config = dict(
    n_layer=14,
    n_head=5,
    vocab_size=5120,
    rope_base=10000.0,
    init_std_up=0.0471,
    grad_clip=0.5,
    warmup_steps=403,
    batch_tokens=65536,
    dataset='wikipedia_en',
)
Each number is 128 + 24 x the weight over its row's rms, rounded and kept within 0 to 255. Layers, rows and columns count from 0. Numbers have three digits each. The size before them is the row's rms in percent of the matrix's.

# layer 8 MLP down (transposed), 640x160, rms 0.0851, rows 129-240, columns 80-119
104:143126092104193084111106113146124134125153146165129121141141120159149101116104138164178120127099105133174124107140126102
100:152124093143127143082128106090140119135140148147118156079158102117150096101095088140150137139126135103136125121160146130
097:098156157156067120127131145141127132105104095116097128133102153130108146145135159133159088140157135141174131132162118142
100:165090160119147138104172152110124142129122143112104155130174126122137140097185102157107131089131128173137140128141140160
100:132121163139122072114093111118140146124104115167119090128124117124111174130150082093100121080074128147147144171140142084
103:136134137128115153133113136109120102106132140117118139107146133115108141124149132135127109172159150104126098094113109155
100:108095107177131131172065110112168125119146171159140119152132153162127118113132106158121141139107130129138117128133144108
099:111158116125171125095119144121123101140104128132155122135135142101151118164120147134111137076188150144129126113151111131
107:143121078123095134136107132075133126126138150176119121140118154151143118102122130116104140146101150138131117129114101140
099:124147130097122138094127094113152134157167112093141111115120114128126148142156145108118129152145123141095109124104117178
103:133133076153178121179089118149109140099156136125168092113167148170168167150077099109089133101109121128114122144123094100
101:125136158149135125136099140147141134157127095131083103144126132135157163109127124136127132121172143108145137164153113117
098:092121149096120131106157144135073115156110094149127134131087131128054115152171160123124159118112127138137133151075152128
103:137163099084113140172115087126107143140130192092096119132173161157136123103131153141132140132134098127164099152134139115
099:089163152098134119142089099128127125123095142165103147116091123120079110121139096154129135086125095142117139114148147105
097:150163110128124096121137126159132144123102130128137178155123146137158143089111113119113106131146116134145122125148134151
099:145142132075109139165126116145178115137125145134085114120154105128144140107139100122098152130148132144141131092097118163
101:136104161130162108127121122140133104126149099131090111124087142136092093192153185162155102126125067163137156135142121111
104:102131118138124105080090106139131131121134141145137167093143176153103138110100163125128167132092179134108139084152108155
102:114102122127134131132155121154139097111092155129161151090141080129102117132122123143108160123136099110098148098132105147
100:143117153141116109146132108126123111109179133150143136120133138130129103109126136125114114135136152159160085116121139141
105:115141101087134112126140106100130133123114113092189104114180118145117095153167114095117117143150146123156053084159139119
107:119108162108100118118154125108159168126166124103149074160118081110157185117123125135131121138159139172108095115132133141
100:141114138133148115175115138117156130152157119102114117174109149106170100129087190106086114130158134150121100120102103085
103:122156148074139115144110128108106163164101142122100126094130142083121109122167123141147107126132116106153134110113119150
093:118137140089103133097107140116127114153159138116117135096168122109151123157154129121144105127143100117137121137110091127
104:125102130129113129116060142137159129121121121114141122121126169146152130160134132091162157084095108127105127140124130096
099:093126156104179153093133131123064102119148149142173111098119094151136136110121120081122160131178150163107109127115115145
096:124134145125162083088125127098109129105127122111139130140161177116168134136119098148120152170117090184171134127167116140
098:107147116128175140131107120114081106135107142151113097121163156139169134116182112158152128142157108150173147163128150095
092:154145111148118122122133134155109123143128098139151161102109111132122097116098133110153144132103141116104118098117112129
091:090110102134166119120098135173156118095142091116100135155114119137141134115152177106098132164141110135105146146150112114
104:183090139115119132122124128141150135118117128105079123130113123143103145181120111127081153115115151148123101132171129097
092:142097144107162154097103110102113144134113106137096121118149128125131119180117144097134127134112133125153100132120119147
095:137134129121105149131122114156114132148121091100105129119141136128111107114132090138141106120123124131123118113128095128
095:139130138131120110104129141130129141105136112162124083143155117168150123086131139115157153100170115121167074127161128132
100:139102099135152084121138158116144122141126132142136154104124127141095154125139132116147087108140114107087112119106163150
105:145135106159145135118159092145096118095083111130098094135108147146098118130113128082129092144139144103087115144131154125
101:127153167079111115171128102132134104143141118174109131167090112126133177149140096126170072131162140149125123117121117126
107:150147182147125121137103156140162106085132131125111133115139112158129170112152101119163144147125141142153115145109118124
097:179127141155083085115087097115157125135101142080119115101127142128135140109124117126135146082128113118167105105160171148
095:137123126147126131134113136170149112132132080127114153136164116084174125121160127113112093056131113110118171133152107111
101:097106082153124136126121118146140115100096152085111118156101095124131093125120092164098101084102112134154135161157150117
099:101130102150132129166156089117114120121137104125119096114130142140138184171164111123097105119106089118146128131134132142
097:136115132119131139095154108140136153142077161144120152105103172148120101148117132126184116148125129121102104163114191103
102:087149090110129120144142112115136124110107140126078187107146083139107141125152178184162092106126146159147100126145123151
089:116146105158115138099054162136132120147164139145138122141105106162146105152122116120105168120119122122092161098136123117
108:171129105145125126160113091112102160094137123116162074098122120135076126114106151114129121144101112156122118130170169114
099:104135112085094096131168110133138138135127132140108140127135142127126111125116080132130134120121135111089126107132149124
100:081158150128125091122158105159112135101139094132123136141118109102067138118164141085115116105127131090133139151132117099
102:145102132153144114109175123142129087120120103126124098149105109149152140146132155118090112118161108101112118116170120094
099:108155085114145105140109113117107088118179153124149156149125135151126147095130108107140091163155164167156121142105107133
101:206112128095133127104062136110126146118137115142173135144113124138095142115112143095132143102092131152114100120167123161
098:124154118118151159176102137107155113143108103118102110162135128113120132114073101108077154111154125088120122098144119135
100:156134093142073100138139136143142121136134101100140149121150132114109127124123121144115116103169131152150113163122158123
098:121156094119129134147155109114123150136162079171140124145131118133077135124106147098121118130145131155118141143131109125
102:113153150125095135138133119130154096140109150113124153116113114134176139144171126138145108096157140101103097136096139158
102:071141111151124109102106124108085116137119104121145101125135101114111128189154135123132144132124130166169107141121106127
098:144136103146121110142103143082132087075167163117122112111124134121115132143108095153165132169089116140110127128120157097
098:097159102142133167128114104152124109154130140105123101138137152090108137170133127188123165110097150142160133126111100120
095:143123180129119160091094142144091112094098121125084119096164139101162141159146127080170144110112121126142111112166116148
098:140129113141146160159150142098099129128129091139079140127133151106121151145112191108155093108133083140112149152136117139
102:139175111117130185139161130128165121104134103122158101116172143098132152162123099158150092156154130118152186103117105162
099:133100148143080104148159150102124124114125128111132107099110136147142104146115148112101131192126138160120099103112157122
098:083141134149145125102115121148127134153133126140129131093122138127132108126143148087116173136124160120126128132151112144
100:145112148135168100118152144151111097141093110128120158110138115136122146087128110130150130109155141180069113141135093182
101:127088113109129151134131078116158107107110154117137135102148123144105135153138141162149160120107180164147123100124104137
096:119112101152194122135134157100128101144140151157104143125146109108085152144086117153104121141118133161147132131107156138
104:080124148071129113120120094152182100146131094121105103132111118121131108137125134121135122136139125078175136154145140150
105:107108097122121111106088169144140143116135120145165118117129106133097119169125135121112118148127147113126124127129108097
097:121099104081124133066144130151125163140115148101116092184117142144123111123108094139110123103131049149156137146110112110
099:132121131174104136150159065128116112112142118103130163138138129168156110125086126105101118115122147112101130113134117153
105:095110118141142112146118135226129135153136147135123119151121148138118111147102112118132146093122139144153157154135147142
102:097131104144135094100170125123091133075134144103121124092109166092121095115102094123133123105128155110122152142119153156
106:143136118085108149142069127128108140110106126079099122122125134146142128125111111087138153145106116108141108142141105108
098:164131124109169111170144146130135165139156098122140132099143153131117111146123125142107144145099120106115097151158131153
098:101120115141132136125116136112151114128116167134133150127163123150161121151138142154152127139139133090163093109119131159
097:141132125115132107178136143118108132104149106122129103115096115141130149091109119116134130155100121107112114148132133106
099:151134122129136128084134135107074109167111109135139119140119077118078118136152137144150126171127152135100145120157137127
098:113140108126150102145106171142147116139131113093129092144102126111146124114113104135097124155123136146146135146116146145
101:111130106114119126118094129126113105111123133152160155132107155068077114131121097140146102148112154140120126153122143125
100:121138124145157134126145089090129159121104119118128093088120129148115128165086130132103108114136125094148100144101146135
095:210102140050135154199114145128118117153127151116132126116137152127126138109129100138121166132122063150110114114125138124
097:155134142161157055131181135143121166134116087148142153114163108152140130090141124130137103118128126099122095110142099136
099:120103134154115131104140140132150145144162120148126121102116116123167132128168135083164223129103158122156120088111152131
100:146148091131142097121136099128169130190127133142147132122137140123112165144110110155119113151086143092164098117139150159
104:097113108134110119108099084096095149109111120082148124136158111111086140165119164151123157126159108123097126120148147128
101:077165151049162127149115132120137084106112131118128121146120090077140146124113122112171113112123123171164100138143113133
100:165121115146099141129107127107121130100141142145162124110112109124132113134089122142141148171122146140154097089159127143
101:115132126155185121083127169086124129096134123108140130119156121109104160129143113120137120131147101126171122135119135144
103:153116171128125115116115124138112115119113153123158119076134107121148119146167150132101104144119121100170173128109101105
095:165134160140131131192142148132120118132158137165117165133102157134125119133102145108110120089150114133139133089111166127
098:164146128175111122144136138129113128091099156142088161151136179155136134136115139123179089145125117078104103140126113136
101:138146118103117133100150138117134143157131109131090113143085127127128111155134141112116145119110132126109086115118157134
100:119122142117136153113101123129137135141090134115131130096129153116127074134123152130113142182183128129098114133137135148
102:098126162142151131123135148123133106094118135111111144087094121124115096089119134145125115112112145122158143130167137141
102:113138120152158110126120102126111158139136087088058152103117133138102121151143117112133113129104153109131118095113092097
104:135159106194156118102120158127117163127159117159110138121089082102143084088172144126114139136110100141123110142144148079
099:121167157152115104122112094130112097138123139106150116153097089158116092128156153108145134117134189122148155136144090129
103:144133138140189141169131141114125085144147150086167111098122117134097131132147121154165115111111134093077086107160102130
107:139174089141142134168105106102129133069170163107134155091057141170110137128123157108095125147118136117111108124106131124
097:119133157108150093082127145109128164149138132112118114087094151183105114122127108132130119171098120156171138141097151117
102:154141104126119100112119131155154085122113108152093141131115152128151105115144149086148174111105111160105104115118136136
103:143135142110089134120111124140141137126094146145105114131101103147178104178108116111138099109152136128142105131115116095
103:155122116119141169099135147133143089103117117131124126149144103125155120120107132120104163116149142171139185129140110164
102:116086138140142137146150148152108117101151132121090141136150146120106129105129099142167150121085125110142154133086103154
106:083098122143154090129137121191107105121186089138177093149094136119114120099130133135083123135124114111116124127109125121
098:090125130112124105143116167152115063130138148123069089090114145112139117111151160127107109142145106146164168140129129119
100:160142128106113141133167148166049099118122099143117159130153137087143118103158127102162147126172121119144130126156167133
102:136129129110117152116128120103144126161116164129151161149149130176121146142151093094127158145080158122109112115173128133
101:103108134148158127121135136091160144128094119176156128183083130179133104153174130141080149136113090128118108101145096151
101:094128135116148168157098180159152144100122112119087137115114151095096141110166119126174100104154120131132163096144122143
# layer 8 MLP gate, 640x160, rms 0.0985, rows 130-240, columns 80-119
099:098162143115135144090117088141171125104169104137115132135169123096098128113124082136150135130110169097098129124109164112
095:110131136121101142134119109140171122119109160156126079123080096097111112156149159049141088129148143144165094135099157129
098:179101139165138143105129129113192106172126117113118117082159146120144119103153133151142145073138125115130129109120107156
101:115126110122106166181114146149127139114149139093129112107104180168164147128161127144120080116132117079135129147093124155
102:130184156099081171109118106112131140121118120136138162091124105157170131106130133174132134076111130078120140120131107149
103:116140126107097132144109084123096164111154121141123133135105119143144121143166144097154117095167138091107174127102125124
097:106116120138087156147138125141126134123139084161112152129107149097112134145152099148149127108110134136098121129110127114
112:169091135146139125133150110175149133146125112116138122119116102088121152153147140155135151102191137082162086143154145151
099:117135168114088151096137111125160112162100157130121074146151122101084105133175101108153106124145118133135126162161123114
098:089146146150132109094149140131144128134106128131101103133146128110107132060144122134165166137168130144129126096103154159
101:074165112144126134162096176161138107144095132099122102123154147124126091126111080132148129123104140123117145154151144117
103:120140130133140111143118113163106137166159107111126144150132137133142103116141119118127099098140147101141135128162124139
101:121104142150155133113125110148105158152102164112099112139123099115113098154110095074131123121137138121121119130148127150
097:110158133119132142133133119153137073156092131141135151118106174100123146112076131145114100105109141117155140096126130141
103:173159141134127136165076114092121145127126125106109119133149130118157120142120093086138168131120119148158148146161153124
095:121114135112129079087143137151132141095121150141111096111162096131137139139155136139106079122138127125121095110119133162
098:138088115132127157072119145125102154114112123145117136157160138105103092170134118149147117126122143142107126138173106088
100:085147126148127115177087114148109137132125097101120095071101117165072141139128141098132126115128126085122125156141119162
104:086118157101152140140120125207132062096124101147125133087181116116152109138140159148120090072131075132149131136126108167
104:143123144130113153117114148154124157165124150136146114128155118165147122075122100162088095127112195141124060118138106140
100:165159127103118113115091128136122149159144136135115133113110152158128117118097112084147152141099191121149146148144098111
108:098138146111113111153129120127169162095162177084128104137155118146190146135110132135156121097129086195118104138075151096
096:146128124100151127140115163153112099095072111135100127174150115095150075106116115137158108122141106133111105100093099116
096:121112118122112195137115164126147123112133121144079099132145152085151098152137138102134087129116115129124116121114102113
102:140147105158137140094115120174146115152132123151149107134140107136169099137167102140156132154125187117110127139123091120
101:098171110074168105077162104135125145140139112155164141114118079138113177100174125151133142149140124101132108107116146156
100:123115153097126140094159181140156121138173089107121134131150135076134153158137140126123094130109134161116140162161140132
101:097150149090154140111102126138132181115142133134121136175155146152139174168127127148113068142146079149131102125153118160
094:144109147112140151113155155156126170118126071094159143151149083189166142102142148133108151141120114140118118148159068121
097:150103138106165167158103122142120128160123115120113120126120149106150159101142123103135100139135176103125160108101089127
090:095149124126152137156150090124079156124107107133120125154132131155129139154155119158124134122123131153135120151143114106
099:129068120100111108125137160095182170120136115068117154154113127144134120172123089135131095132124132148059120135179141105
092:162155158118126157110096138127174151131123078123134102123122103099129163124147096098169146086102152141145111107170067130
101:112110117156086160129139152129134147132136143089104072137137121125151168120120087123148099118144174130166058104139106135
094:121150161111111154149166116140123176173142122136110166162106126099118120093165134150106120116124144104134080117053147126
100:108130130095123157066105140115138097089159105111119168133165106118131128098126093112121097113147156151085171125116123095
103:113106149084101148140141144132128130111123115102115098152157132114104123138142122123131122126127144114108156181144125149
098:131161140108160122106107143105110168157191157152126092150147114122110113168105105123144151094151115150120129118102129130
107:127105115144147133148143165128128144151132103103132171159156103152183096129138129169133084138105159123149095160124105142
097:118129148160123125145141093106104154150163126113141118139114122121084109147134128125093105088110121148156141127075165119
096:117110128073099169109141093107153145107105149125165113173106132121139148086146101124108176112169169151126114130149101121
098:104149116115156137134090146129098091142124116151086128109105147128143167137135133115140070130118112132128115144123074123
098:137100124109134165134116132162162103142174097132165097127141130129115138112135095078100147180091144147102094101113113143
097:154198162143077132114132150084136161153164108102134135159124128156121132133129162159124143118079156139161115124125159135
105:125149165162103128155155125166168129149159154122117147148109154137171122150167142136137144110185129159184144157143123089
098:141121154159109143156153124176160138149087128094133149128158126125143148177139123120152129151149154133131138133127116118
100:095127150096077174118122128151132116151119153139162105164080121143149141138119149095154152145151147117131117125074167158
105:143140133115089132097092102147134103177140098138131123144130139111176132114160097137137117135118121153159123123147151146
100:107146129131142162131143125135099101109100152121154096138118125144080084163139078114115118131123166113167135151135139103
107:190139160171139125086134126175137168167096110117072168113124149107167127091109128117149087139151101112166111127154150124
097:115174151163094115111160151176152158150151091140116125133099151079112096130145166108130124120117115154134114085160140124
098:132113166134156134125150141148138162168109170118121136115147123159072144088116153110143165156146111134139081139148110118
096:132141156091109157122151118139080128113086174141156156125104147170150130138172165147095074138166159110126103127129144145
101:144096111118098151166120118175117075097121139125121124105173129090141166124163149137144127091127151069179139127141150125
103:135135167125124191136133143130143139143186102163116102094136154127176143111126120118129099063073156155143080090144104112
107:099112125187134138135108133121134140151151067103146108153143145145160138127122132149157134095114144122117124113160136163
099:134102108125105087089103112158125117075106146141126099141146138090110149067163126132116104112159158127101103135175157109
108:134129134108122128083121143135151136128135112099131078100168131130173113108173092111112138107154125084121160122147144128
098:122147121142105145106135160086107096147114059152124146137164131093096142142151147114152091154133111123153121138123137132
101:093115102101155160154131148218128160088108111152118149111157140144145128086119107108126116130123132123118111129109140085
097:151118129153114162118109118136112124133117139126136059116103104143095124089140122161100161113107152165152122152104132100
095:127112140114115125140106114096117121158182159091116114088137153109104131108124079114142108108109165116136068142121106125
096:113135111126137148130160122121153156092147120134135111108170099126123135152145133134134124087147145162139123101105156111
097:139127124089122089129120117120149148147100187138105144133124130141082122157161109136184101152109152133143110110151087143
100:138146111146117102110162162108133118126116084118106136085144139078137117095156150140154129143140122154144150128117176179
103:103105160152117143140142111150163117116135143107114114099089104124128083118150101145115087094137184152145098094114092127
096:129136131145145182129133139100136161173156141122141187136112120087135156147107100134112136119118119146149120138103154156
105:116131127153101177162139138153126149116147116131121141111138100139140099160161151153127127145108100191127124119114136112
098:138147170114152139137141112164115124137134108118116115082142086096090126089106156107196119061132146095126122095107115096
101:118102128134132132090135098096127100128120120153124084166096136130141124132149112157141114116151172120135142168090184110
097:081120113116131165120148098138138145108133142088100163131129113130157135093164117098088105158163118109131122129104144118
100:169115100191119127152112120150083139143126147118148122108136163154131144177103115148111133061147127111149160139165110125
111:096124142172154190100158141126092113129102151087083127134125138144133113127130120127129100091137176140177130130118087150
108:142117127134116082135103130130130159130107115099109130165128153146104151136163124157143114123093129141095128133130115077
105:134154130131147133116161122128154108128130138133144152130118123140149118124125041137181138104091124117130112111150132125
100:149145109127090131121118105212059173145139109135152090109119129106119150137151137122158114110152118101133122120074121140
092:121176113063141114134132169160144151091163124141102121109122133125078104121129111094136106083133131143106141142145094109
100:145103170123140129097120149097113128144123116081145152154119101124169126129119132126141139142111160136146116121174115148
096:085121196114124122127101134137153135095125099130119132103157127124145163114087117135117207129165111116113082125123144131
106:149100172149120149172084158141169129172126126165090150138157110104148125141159148128124092144109153161126180139151163179
096:154167117101122082122206129129126150102151101151151113148091168156148154141142173082132127139124141122120115141092125098
103:160100145148141130144110163113107120137167096119133130122120152116155163135132125133168127112162116121117140078111124162
102:105115134130097118117072121093145145119163122109134116181124145143154173162106130134135123146109098171115127143155104131
094:146136099105169094107104118124155149099117148078122116155112130089166187143178128116148156122106151131096147130102144124
100:130112161141120157152085126090125110106133117139112120118091146144106144150100130154162113152132120124106130126140118102
111:094121139082093122154073127123125158154137108092108098131124132181125123113128144132186083116122071148159152113127181130
096:184133091108133149123127160119114170126078149110142131103151147151115106149142144157153092156142115098110124165152092094
107:106116123127148111134160132116151094074089145103129105149150096120105131158139125127136136121114105153147089139135134125
098:130148102136168171122136132147165122081095141141129093127109150089159103150095094127136094122114159119134127121133095127
103:107176123110122149115154152117117150139161157109122113134149129088126151152127129134145128119086192107097113119119128114
094:168125126090167118135117145160129139138137154103119150091118099136157167148170189119166104151152135110113131082149131135
099:152144154111091091141133147145140124139115143106127133114152141146161180118185141143143088104156151175155119108156148136
104:133088148107096143104119153124176158167131164113154171128139120111152116134144103147153094136142099137188073127151161103
101:152110104154135120107137157174150129170163132120165133143168062145149144122145111139104154110147135122114136126155129122
098:143088113126159108091125109128120142122132174135091137093133109143148160133151077107118099109095117133116176135137096120
102:121126097104073131153105176181111115158108173138162109160114152154129120081094113147147142092174121128121130095151132141
102:092141088136135139120111140111138082144101127154124123088155157136137104101149093112140114138138142144157125159120119128
099:101101095146088106147103145130099125066158108155080165084164145110140161162083142111117116163137088114155097139092146130
104:102119179124093159108114136145095107113137100162134057095180153143148111130108155120157088105117076089143171112103084126
105:101144142126100125113105133142142111145126146126109128113187140125128152098111118126128068103102140148124127139138130136
098:148113141198127117113137095126152154150143177107147153093088132140119129127142118114128137091130139069129156135141157182
101:138141117127134140117148138150115106165100100071156125144158139124132116129116137079116133120152131144151164140171104105
107:149157132126116147117121118203123124142128109132122119098142107166166114130147097131145092110136111140141138078168117134
106:167128134136070127095110118138103108124132127122133115079119129140136119123117153108112122145129139150073113100135125132
095:178160146132117148139131144126154167136109076155111108095174112125118119113142066162181110124152169091086129127173128134
104:130104171130136125103112117166142075103109137121091136126131159142119130111121117131108118119132114090157120092170096131
096:139160098153140106097128141118143111139130142083149137112142125107106088148103101119129099079156141131121101112147134088
106:122176126153093141084155142156135165169091146127115144129103125133165139129125116137121121151141109107162144141129130132
103:129084113113104122101126160119145136135114131106150152132134114145153173097136140125134103079157120125103174148130163172
100:159165150183082166116090112127145116151119157124116135106116116094158149056155123103162120125166115133137128159163141136
106:140128161114099128131098170159104108150127131118104144100106132134191129099150140142125128109097119084175136097110131121
# layer 8 MLP up, 640x160, rms 0.0931, rows 130-240, columns 80-119
101:141121115150092157124170153160144151115117120137145118064167126120134138128137162142128110098117166078086098121171140113
096:150060154093160139103164150131104140143110127115119095083125137122159151149103101149131121155129126114094122144120134157
098:122116081128106091118135156116088110137120093123139128093112142127096123122097161171115132153141141105132137082119150127
103:171114150106121147085115128125126102131152155144130112129106136111128089131118112158126132136131156139127149163094124123
101:168093160173141105086134153092096150137142133117133153096124170157145135101138181130158106163100148142110104106131110137
101:137136149112098124148093130127127110123160140097150144145092131121114130100175120088108085102154075178154134106093100149
102:113110167108136101207123131149148114119103127080126152103110158141111104144119136153122099112157129126102132128100124127
111:158141112115110138163164156113119129123107136103098171126111147158134130142156113151102145150128124103117125107126130114
094:140118147091108090129139144161130055147127109117093148142137147130165119116125176120114157101099104109090126136174120137
100:132089136130164125107160076142099116139128100160095116124137114103152068113110109092104135121101083121113121117103092127
101:139138132141109146134087084117159150119133138087129124149084099156168120133112096146113140109146167123135074147089107143
100:102106194130107139149133138113100095137114146135101136111180169120122148093154147099147179128160146164144121155097159138
100:119140128129109124145121145115103161124133104122099105174119112138147157148111114116133117164153085158143131133105149141
097:151152145108109109117191136131153174173154101117158125160147148137096120143112130167151080148131155110146154104123139136
104:099102090120122124111166133159128102151138107106137130138120149141134108094116120115105139139133081140147121128077152091
100:155152125119135159134163140130135081111127110145139089117100141098141127128135122157104140114119160091152102100136075087
094:127142123102166123147100128118150175145175145123083120146161118146134100160132148103185132113147100150151151115147142100
106:100123136118185135116172164130123136138139112120106134122136086170131075142139118135130145124086129133130149154099147141
103:156130152133118156113091105139125132136102148119111099108153119146139111087106179121117122129163167107136142127101148177
103:145134118192081108125110121131114144083112151132153139101130143137155137117108120111133118157144106107157147086114113098
099:150092134115136124154140123161070182142090123153126119123123143153122102122125145112089128129112131130106125123156134136
106:166101108128126105096103138131114132159118089117186178138134150145102131157127131105156107111153154134131160149135145136
096:103132181089128147127133113105161147139114089157131119136116124142133158074164118082134127091103135122116114126137121128
098:136118144138114132158133100128110132148084146114133119143092125143133165132085101168142125116113075127165112161128125125
089:141089170151119147125113140123117106126130103092089096120147122118173132146168146130092150140074152145128148119101095118
103:156119116111149194104128148155101103126078112147130103145147163121144132106160114152110125179103133119130118119155125100
097:130107138119111145108147113051111144156087145108080132138105064120138100141120180170116140130113141146120116145173143086
103:111129115126111139092118153152116106125173107093131137143191099118122172097083110151094088134115085164135127146135110128
096:148154172140111107164111170145135125123137099128135167079113128135143119119078165107151091153121135120127144110154164115
092:093144120135100097145119114107141143087138090171116104082111106141157134092106118180094152147130141131156176127127159132
095:161148127139088191126132125094113114128118189138142137103124149100110159184114110118163131111088119125143127131104144132
102:134125136149139136129126129160113140173107145149136144119146170163127143138123119183133170119127099147133150128112155109
093:177118125180142132122126155156099160136158101117125134115129131165119110132133149135146084147155133092154108112120128129
099:128128129133078123164089125137141093166127097150097145117158132134101077093153130093181104167133146086118149150133148118
101:125117117164112098129102124135157174082135118138127092130159115183144073146058144126151168091098108121119135161136098130
099:129142120144138141109159159125115113150124145126149165087118145152101116119104146142153116125094120070146125113118145120
101:132135125150122102148135105090099156174113098122110078119092137088095154133138136113135133098155172144092120150093074127
102:132120113140107134134072117105135083132156094111104158119143171098115082086131078154125118170110126128145103152125167117
104:141126134131125180114132133111125117110108128145090133128108109105143150090102115146089155136148125132126111161124090118
097:098122149096089141168110157149145105129135149154141142134106117121100122119129155143125068128096152127124144137119134081
093:099146141108162104133141127107169100124145117149137112139147152120096134131117127195182158210095110131126122122154081122
096:152159127106107119086134140091115116137142144161141132164147145058144148101143100135113162116090101131145107186122099145
097:090114109140102162099140113122112162123141136109152111147152175159170121125132106150152127098104138105125116157161087180
098:128129145127147083099108150143133118176126108160126118137101148099113123186117152108150166149133197158140135110188142117
101:170096120101121088124114091149129107120142143130112142155127121164138097120127147130154144089171116112105090172160105135
099:141133129110117108132137151081068164120085136159092167105143133084134126147116146108106140168162077133135136150143196127
104:203081111102097105121109113144101105139130154138118145158094174157138128125129114161153116111133155130139148131120146113
105:110157151084085119137110110144175105143102112104190122151164092081131119155151085125137142139131179094121100165140142109
099:120114085129125112139174132138141131177118091105132174082103147122207122071184133145125131137109136130131124116125140128
101:184116072124065085106154157133120115121101116162155132164140124105138129145134122121146121136124157126148110110137125090
096:144130129160096125148124166116122126096127144139144132138176140115119113096125130146120125088133145126126103153129144068
095:112124122146122144139128129132171159123132115109130156115130134132129105065139119126110136122122116151130116153127105131
100:127129163128139160140105076115119141118160126162101125154165071144087154114104126109140145108131136171080118092098119129
096:112125138130117167103147101159111135156090159127146128117121118100134140136176176147115165128095124137115144081128159153
104:117078133131115152167135101149118148136127078127118155115130149142171135129132130103146061115124146118167157101099133129
103:088147091112106164141124142099184106138132107138150115133125143127166095145173153169107143113123135139145114165098162149
100:135165109111118151104085125135127093164115065142090126152146110111117152111150156126141140136132102154147145153148092114
105:125154105126137130110130145107137142065164145128146126112148094110142088121170124118175164123114135101096166151145126104
100:109138131111160144128106136141128134141134145114125134135090124123129129148172149136111175094115121086131120135102110144
097:171151166100115127135154125117131180115122105122141134157089133133159102158151117207174092131124148110184109123141136183
096:112097163129109139095096116136134105145058136120161087099154139098116131119120115150118158097106126161098127129163148116
100:107077114086120119093083144149116142115110135144098136113132120146132176111127143127128146170105126090112117122144156118
099:082135098118104135105151137127100110161110137140126157125122166137094157152151153110106091166121122104110118122180105149
098:150144109121100124079083083120086140123151159101114164118115139107130157158113104131134115176138103102128161153109158099
095:116157142070161128070134095119072145154098123119106124090177128159126130143128111098120104131130129158101154144157101149
103:111111155133129152132149107153101107101140156134101119107167167128127140132141122135175133139135093119119136117137102174
097:138172167124115161117125129143154153128183134104146109117078153131111133167155110093135113134170122109100109120134084129
103:085155147110118137094115118145101164071152157134115137131120176087101156106100091168112161134125139103139133187135104117
098:165155144108134122120156140127085113072152152121136141141165138152126153140118093101120110110082086137114148133164151119
101:155159091120087090122143094160144128116134156095080150137179154099145136147149123151134136095130139150140146121140147139
099:144149156105115126119111158074086129125168136118114133157121127173121086080094142149163129111096115081119105147113101141
103:150153113150142102158158131169148137115184126169131122192144157169150113155135150107128051084129130095137128153178108178
106:100133117126124147107133099099081193123062148142101160110127175112122089119109085125094094121105154104139138088157138129
102:146127101137106173106112076096117122132154139143132085098142139142122125115084094098117135101150129108097111114138154164
100:093120118099149152172131122179144164112128142145149092138122142159141178116140123146111181115142100147133115103109160159
098:121171167108142109142136109111125118121120133108097129125130091124138127154103197118141100131112103136131097141123146140
096:114123123116123103139133104163154117148163130154123105151171093104144127095152125166160158146137174166136119129130128162
100:105132166104150154121101112152147105138097155135112143118117087131124167125168128135099166102117116147146149166161133098
093:112090093097101125170096150118108155098137170109116138113172194129117150114108137135130106105145116081091094156100140140
101:145124133121147144133108144146122128117139135116114125180110138142172109120149128154087139113172072155145130144135130147
097:149098108109130143111114155161090122122126150150125171120149108112133136091159131091136144101141128162153160171099171156
102:156182137109149169158167135139141099074099128148142122113138112106136117092114131143120114121128150114117123115162107146
102:185130129119118139101134124115088133132134098152131136154148192100131115144110091123095181114128125125112132140132113115
097:138143142131098116121112131124125105118105081095114136096112136131157159125137115151156134121130132136123161130124198133
100:157135138131148131102096099122141116117103175126176157139119076181143108133154147104133115073103143152106132106088079136
106:077127170157155144145138151167136133159137138125131154155141152143110114102150159164110130083139122092129133097145138145
099:124155124171156093095105110191132113133118147108104126109132142114115107131130125170115096131122102137136104120090121083
098:105099112128099161072123118126103141131126114156148145150162173126134120136146093132118120083154108081135098144130078119
098:147110109167093166134130086165132158146110137133118149113142125146144125160148117151129122176151142141127112056139169136
105:124113164108112158145114171106131088132116124124128091130115184127104120131155077129145103149134125115110120138144106120
097:142136164084133092101067122147127102113108095140163141116191157105157142124170136101138139138088144118137099157103104122
098:134109126130124073123088146134155171162163157119137165142119104120126109160152125157099121139117159122162145135115077110
099:132171156178110182121130057097159090165144118139117084102083123126108137166130089136127099156142170119108143117134161143
102:081119097111096178154119108110117107111078140086143141089118140148169139171130168162127143131156128133143171125113125153
099:086134125125111122111130106140104097134191148119157141137134111123084141093115156111159122128120153139092144170139133133
101:157087157130096104146145085134114118156140096108142136118127167103122130137140143148141116171112149126160094139144137108
101:132136155125128109114114104119123111156106115139119145149090120117121117106102147131097135129161123133108113100165091087
098:151110146128130115162146162117117099135139160126135135170113115178111150164102141119148101128113089139125140119096154134
102:143128147155142140142134131105127074108139132154141131066092131112144140148164145118118131122154108134109137127145093153
107:141146127139129115153124141132152117113154153139131112088096130143102127165139154068144079135119089132095127133125063134
098:094117098103166108130101161112162111117108119133112152140151120129089117113132104107107104147061079134096155138122134100
103:118125109116124125057127113113159105174094144104171105080192104091107131148129077120156102092110085130155117116137141146
107:097134115117105075129106153127115135123117162097109112153123085120138117150129132123095107126136142107106156139156126097
105:105108122115124137121097136116107119152097151146104101117143150158127117147142090182142145158125120129115110145095135086
098:128096133113108147110138115121141158105164102145127165148121135100121121140138104163149149129146090102104086117123128091
104:169163137102082152116121125098150175150103136096165157085161116136126146148105106097119131148149099156090137135167127135
095:163077114159087110102129080127126128127134159127165138153120126114135148136110120135110166095148138152162161129143138095
105:090125134152142151118152137167125174110122139109149123154091100138171129109130128123071153110137123143108170131101150123
101:139139106149129086175124107143139158137150162169146142150094116145141143164112146111128120162106121129088090123075115140
100:083111172164130159131104143147110115079109118138140148143107172117170103130137139163170132162128120142084146113123081100
106:079100117126131088128161125121140103109128086119133164143150107100121182129137133134121102133150128177087159118145149136